From a checkpoint of a small transformer trained on Wikipedia.
Size: 18 layers, width 96, 2 heads of 32, MLP 256 SwiGLU, 2.17M parameters.
Architecture: RMSNorm before each block, rotary positions, no biases in attention or MLP, untied embeddings.
Training: a variant of SOAP for these matrices, 4607 steps.
Each number is 500 + 40 x the weight over its row's rms, rounded and kept within 0 to 999. Layers, rows and columns count from 0. Numbers have three digits each. The size before them is the row's rms in percent of the matrix's.

# layer 11 MLP up, 256x96, rms 0.205, rows 99-121, columns 0-95
094:511487506488472430543536503526513403472511459498488536476523489491455500485515519543513455492381460531473487403519462507511509489555540549510518487466502510465472483440514495495513437486565592519480531510545500551439547449505479429493509502371424471495495524492535476513444487508411528454
091:556548510495521536550496487545479548532547491503544573503461477428571468494460544509440532522521520396527514481493484488525537553556499490562467454514499488558509513505353543535567473468495505452539565506464439459463479535517488509466535586557469489460556496522502469534495523482505538472
095:465537553427514544544494560530521437477568500511467397493507504516474545550537469496483480552458476506478492449472551539453481495507486592428520453546487510478533538487508469523433555480550506466514452483571524487533446481576467449547464516510471440505476388546516494518532466512564478493
099:510534437506502538546499486452442513457492464464562451524503485533478527440475537520478481488473526492469544478374572480403465550494551464438508505446496511506564497543469565532484493446486525550474449512453482481491541570549553464444488544575516481542505453530495538542536526498443529561
101:445441487549550536486536494522474371470479525505520483504510535491478538474483469496496474456418537502494430526502519553493460572516536506498527541441475481489567541445460519425488465482500421489429441511514513532506428454493504509541491443465508423470490487543478456441552577534481481433
089:495572458570521482527509492498519509576554490515523454444468488520498480524552509414535485570528501483505459495569499469525538437519482524519470437506424577514467513526451508545518489489544513446545462415514543501496539508537521549523529566471458605458452458561520498464502438500476416481
086:438476557456503498508471525440469477415535570466476445519488468520492467536500542454394566468521559522551462532498517496446496496500471540549470530573459544540565516474492541477497501417437451555538454494511531502491487495487482515487506598462396500456468490480505562470495491560490469491
122:556543516480477508478539470516519405446520537458437424573516503505421532473473532562500535495474476484535520479459447523471463507538449613548482467505453418491512426540403496480462472470451526483473486491594476557502489501552519517505451516485481503532479502508559465446473448489474475497
091:447550404521548482433484492455473563502496538471424447474514521532464540530496448498458472462518456484483508542521491477543472493512537518492546459555534533441434435442547483431523419587513564487491493525460570522491555542483502483559481506482520515513456508489410482453507510418531471496
093:495505428560487494551425521478474482470491519509460514493515527466536509493452502484453532404504490498596532524462487500484494463449476557576482528461555475441509441504446506414432515471522520485508448462551437499523514484539552519548627553503547487470485464552502484503541467503515549431
094:538547478501441456547542496507522537426516413487491522438516502489477479509595508454483454513428471514513537493492459512570486555537575486459518515544566558573514447439568490551487568512493521519455560517462534495496459542498543507503486602567521446517516517544493478459481511470513446466
099:538537552448513471566555542490463525563500454558531521493413536551586479452529414528459452445465497566492472470509462503536522474442561483544508475530510518519516519570547496417565496481572489510517511494453534524494520472512488521458570460530491436501430444472533490464509510576512491490
096:516444483450615529440574527477485529506452492514447565502531517557491530491498521538578516516445521511461520530431484542479417493433499496477490470443489563458519531535615499527487455538475513544453535461476471478507459467525475463470517457540498461511579561510541538516437545472488482507
103:430459517471510541539438520500548482518476536473579503478455484518427540524530480448445527430483597489541540486422530501527392516461482457510505597508457474497499436454451542471463494465513493519482497455505513545468499491466483540488545485541537562537497511552499591432451517512509540526
105:510466516471523508465558485513539501481515450581577539521503400439527471415506471467508516483444484515547518516481455489543507507494498460499557506439499411555505460504506433496483520488522519519480515541407531497531495529449529550542491477466604546531522461465509475438603532571482514526
106:475520521530488472444451478557506475502530525498523449514470447533458599490530542525535506540447492499484516558561482510491457497497486436449564548462580572485512484528476491467489493521522494437524436479487542504476484541563488597487372595495477504553502439515486486548535503539544453498
101:556517522474503406509491487567532481482473492520511513520538549470471486545527422572534541423509482525494445555509480481476573459469389452462430491533477489515508507534487462524497518608508474480477440513530589458504460538551492444492431458543468498533569512477498446450475489495485512474
102:547488527535431559527503441452464483561593456497512496504482485577507579497550506484427520501492531526454502446532440434555512436470526522519510505456464518436557530550515452481485461476547527483452512447465527522458482551461525508466516422479585433516479512512474477512544485435551549470
095:501579554548436537510529490474482456502492507529467504490431531450514427524522530507559544519470465543459524500595633470500499530534531501452443455453610473513461491545491529558493492455497430477531564478484530495456489467575473518469493456457525546504503495508517448524474454453473505489
095:492500499524525435521558475507530526505567501448568493581548435492546449539529528523512539517532524501542489459470500545531494475519494475469521502493537492473555640517535596565497557493524539476505565556525469478474403475523465494477536549455463497495461516542438512443500463479555455461
096:518482531522526511514554474545457519553466529523466552612395404477469471483504457533559509471506503471488509503456473513500504510586552498416494534474518432533437492458506407489513523453542464566544521498549479529476524532514528541461504500546467483501564552504477518434481570449508507472
115:544497501572433532482498469510512441491477558415564522477483471472461529457572471540564460477528502550480473448502441516529516578517456475460460563451585470517508558449535471468498574560524527483462504512528429545460537466529528543539546509477527484510543457483580469499487470428496507468
109:500557441545498535507512511544480553547463514420477510504539462526482520513515511501448577422441498510504517480544412494471459505468538469525547471535488483514543484478520564442497527494499491533514471428514477587480477417431480479485446515426484440422508524504434513503529533474430467403
# layer 11 MLP down (transposed), 256x96, rms 0.197, rows 99-121, columns 0-95
099:460496553469498525484514580469550566507432477551461526441471530450504514534501519477466505489557466455498571508539514526462485435561405490534486463494556441502529531497414480476555518402471507450568520563456472533503566542518540472540516500520494463472445521499524563500465514499507513412
098:529456516525521488464569479477416511562505551464417555516537534495524568573513519468521512471475515545498482466520412552530476486533465407522469450602540505565515494521462497509545562510463528474527558527494478529456473450421510556527547482552519535512529438493484481547483562515504460508
096:440422485522542529481533477513489476474534436466545445529440509499529554444568478421546462435509451518462472530443556570456480453535500517471465508522582522468574570538524491517580471463498514462521535464467561487478499465475484511506505495543470498460529502553485469494580575470521484435
102:583491494546457520561529480538537506474470561483438393448490521482512528521555523476449491496554496561487467467461587503525424461530521489429498506549492556455460537443505551499494491484549443536494520424431520452550499541420454470505480502507481444511435531527461449503542523478506471482
102:468568510522500575500484504499437529408526483552518467521518498505471529503525504502527510498443510526582477497447561464460496476536527455503596506452519460540414498474432481522493436502454505476433469466474486449497557495431479519539518514475491591517450427530507470450527429545418536499
086:506562440557511499533552481509493479534529517537562490574445461488470489496518498492495485574490506597514579550439522486575486500426494441536514431537491476488545470516518565525475516478505503491436508405495489473504407513490470446586491493480479499528566419508469441514530459462494542501
087:575575496509570441470559489493496509568565467506514485494503477515455494525547505543496440416503495505502580478551491498524555517512444514473433505465519419516478514485495516506551473457517513517583467552538563388533528510528539459489515578542533473506565531534534529524498502516430561478
108:500527531556479463517498505515481453519516407489444442505481517424522516476506552529508429459468524529573468494574500527477425473492455486429475466549521423529477555506457464471549460482491564535395530553462478439554488485566484488455494488512538575517508506547527408516534496500490507532
089:488444601526490481507465494499484492460463490551508499476573544521480451516468473524473575554557485477542462524462491507471479498526520510523570512497480443521512448479443438499582530464501545630489482529510510444478529383541572498511527509555465492492452476413488513492493517499543533445
096:538484507552508514531541582436503488470431484574497455495491497492566466489500567482512456488535475473520438457562473499586539510498460457525491477500502559526455551525480545458433534488458504441550486417586513533550500589492425502487465460556532539518533516545462501545501525435459492503
090:520487493452460555501475427507516501528504546530455447579505558449498527435469511500430396471463502481477549542502470533500478457544430456560479486447416452431496499477509495498464494532461487497459515527493563483495458490457559575417468451501497530512513514510553467514514512483551540602
101:449486565458471499551465501461464591456475509480483470470517559580495536455461476512460566498567452473497567486502569505467587453561513490462491554532484482453478480535500490484495480492529522509538543539452565450507544484504550518570556451446424494452522510524480482484409562469506524537
088:430427451493537478517457480454483500521542491463518491444510529558527449474480537511483558559530521456480520457582494478566451454494546536488536516489507545527531378478493495471559515500528429441476517501489411510586495471552508503506528504428520477528547440455500568465559562513497487488
105:510547447500539487494511467392495558438517505503447561531545461475529473415484481532507477567520495569425507541485430557447469514529467529542538524492459470427536542513483456466475454529486568520455467542457496507497533497463504525478545513457429525468530469425478407557526539490530513485
100:516517470485464495476490489465433527519480516523537464511543539443517490484506465462527453494525514532483430442523507443510443463524479543409503463583548506556488497464541477550388481475534531526558496367583504516530483469492440586472506413514530520530487440506517470517479498472539499497
107:528444459532514584525488518576537492508504471540537524477519492522540455559496432567479450495550535540462601501448454505486503547503561491494543543458492506548519564464469558522441516431580540457532432469536570505419459482474494482539467500489488530513533496477496488504463549487560505577
105:522516465520490518491471513512618445496526507506525560524451511428503477539508528555486499575497524476493517500513540555450410493536566430483564492495475550503461503482535473494472594421488465445510501464519430482473506543483403516531484489546556558520469456478472459558534456525507549443
113:495492501461524567571563524531455520577480475515441531531553471498601435549581453525473462491531605516492522501516537457482484494492460516427464496419480511449509553470503520489476482455548480428516513464459583514509564491489505529488537497509522461479441520517531538556563511437476522479
093:473531554502565499505507554495504495505523489468514448549476478489554561457502546467516508530525531515523587596505561464498525454453456512548484484509451508492510473537554577584465537457417500479469574473514510471484472537490508431512477489549576554519554469489485525578454485453513466402
091:541549532515540466531510452500505498563414520459500517502468556547413450525497502469475575524521474493543502468478446520548512475512452541496460446466504444467516529599513493506525472546474479548475549562460522523542586461534572497473538479448567485447474556546491563499458456456439508538
085:576546495468532493484517501493511536495488446470507546477595514538532457557504458494496538476419478497499486466495478579530508483521525515574476496462475469500484528449492491472522567545459542432533496578480504458590482417548561543507484507507508469394536467566509509481530479564511592461
106:568504503459408463513497512514533516548539489501449522450493473512528490512449430551522541511495486514523480588471481554532556478523440558464497476542515493454445503485488515521492476496417587542437468478505550495543455448499559479404460522550523445486535555547573488421488493537478469545
107:514545483423538536462424534560582449486467448547477417535504531498587527589498503526551491463462558523477511570464504535505552478517482509561539485488499496498518498490471523462515459440459467424503472475506558470499460538506484520488496483605506532451425530482527487501503541506552569550
# layer 11 MLP gate, 256x96, rms 0.217, rows 100-121, columns 0-95
102:448502542503500426529508547457485507448520473608497464510483521416414469494500539535469541540509548456529393546505489469561523474463544485503489570505491429543475486502521465509529475536571511538486478522513512508543539549471497465528396406554526445503485474533485513527507464444508460529
090:425458559553456443525485456479513438503503483539459535513512471476561463532455584503505518448533440469461499436468529470495471517500537471599549457471517450503525509447433553570538517501524436519465580534544526483482457549511557467447560504457515539524513455544438505498507461536459473480
108:490494512422559523480472502472539573536477507522541561524504530510410458455452471480567529469516521476555612512487442482571529511478547555520525481481543493538527497520471470561532477519478511442457479499532530566578472439478537544448474501543561551547499569450519551505496518529541449477
107:573500511462548515522489516466525515561497564482486578547445509546502482461518524509467465492546433479497488513477466520480568479439411469507483537520525477564503603480521531497469494589538501546454466502503540501564512485595531506442503436539509459492480503570441465573546522491431479530
075:522519516492495449504428505462555517516486408472472528421489505448497530506464405497525523446493492524487423459551474504479588450497546560492508521446492482486431518441498512485472483479489574460533500552521390563515513484508609486560509455466480551487464538493520469461522494503567483490
086:474435462552506501512504536568426473552501473576543471529511529494422487519570460523559502556559432448515527600496404472546404554447529469468520519486500527471543522536510470519472499472541523495450497489480489505528443466424472516516524522454480554495520451504474443521541448468512516494
121:486498533451524484473533530465423411451523479575534462470528425563535509480448458496523494434489508512493414436453518474550476499483496507563542523472574439473518484563491430554504483452459513509468568483475468501432501510500438530504497580500566480564481501470556555437509492498493531493
083:462435511468490504442475558478414471513539489469506472451541521563460536482515377514456526536544441458502471546523461541534562541479570499440528513531523488534523562478562489474496497509486526486510478474469614517484473519520555512484458457427434509496424491502432516547504521475463542528
095:482514488442508542405547579451478540492508537554530483511442468519443469494549564499529438538465507493451506487497563506496545533492524435491463418468478586560512518479577525498562528426447451516432475493521549555468474552510438454492436484525465562529492489495522451488473499489488483458
099:504517558513513441483532426458427538499474569442481453510500537509500499530536497467473527539474518468560502434548578461491499493471452515456533543431490588538443565551480453547546532453492518467461442512499489546479459512520481463449607536431466563507505523518495496484582482479476512462
100:605476487584524482493518445577488491495485491516505534533486469447515458519448500549571438500496463496532402519455489491577455533471488455526570515520489537442517513517495502485509448547542478504524448425481453506456524512499500518421471526526519491454540436482484487487494608517457403504
097:550497532475542501506452509479528564538475363481500534499446534528554529580456512529583476503423444495435447485559525489480470534464559487489487474431460558466481502495550498540468523499530483523499451534443414481473537464550489547525431493461492469436517552474505445514471524490507481532
110:482462538480583492494555429421398487560514456476421461463439471512525450514550505491502431453506497494493519568498469512554502595472539467470515543435483477498391509478529488538546483469491538507496437454524544468476545486482483559435516541496500489511538472448553493516448489511472499532
098:529455506518459481520467549504421482565441513511543418506474581571439486470464447532527490484536502509452517440505571432496478453498484485499438505531492541517471535444461500544462442513507410450447502450490497531461471518510444535440566452500502479573523470501473465483481541487580561527
111:527508520445488534521464517482451480466505503519523505469461462520540495542504575508546584518507478449486474511466551459435506505464538479496438477430560495474423404525466515487527448473543505519487433484455394495516498471485480452442482507418565548548536478499520520454592515511444458441
122:486466473485479532479514447554525506545569458461377477595528514527517477505437437525535500474513535453458542497544498485539571545483488506504548482435523593507504483530481430543507517475500458531510503565599475471494483499520497549486498478461575513459545472493537499400525511522448458491
117:561491496442478538438537533503486538512473484562513482516520508516510485479466456470455432573500551445517510480529558487566557496514482518450415526471534511466509522433488463483381508593563489514405458458516531476462535522506546481452509435511519477531461431467511512446522519529530432518
086:424451505409457496538543540448473501501545533497499504487476472494459484583474442521474543459497438555503497471521362514515540483444535506493526474441491513492522562464485470487529436518525522479523581436525475447502465529546519553449555522446406495453468467459462482482548503514523504519
094:488455471600540492476494494515504553496484499468525497531488432437530521505530496497517476447500486467555561495500470510510481491447495482468440521511486558499507572508547531571418606479481509579437473489468467496533374464529498531561510515456492491522549538557473539496486429549542493427
083:461503547513477459459499445446578562503496466595451572446513495498507447532515493494525460516469456476514500470519472522509533482495551581463529474448551507467465473501454492488520511455617528431458430511537494545485490504453423528499522479503486458388481503586524523563483492477500528475
116:524596530496506482485491514580521542466525461459526497533554478475498525418487482500509498507533484457455494582498498486472578527480424539591503456445508529498509480513460458455431547475505511543490421493511444477494496521484498473445521475601531424482514521453475537433509493441580519566
111:530478502494479467499533534514517523445531496528532510466423558467462522417462455472468518494505476454458477493498515408461508545504488545483458552411510435417517522433517413512535494531556467594507496491503474556532552444542540493486505490500470515623519506522538496549471514465490428473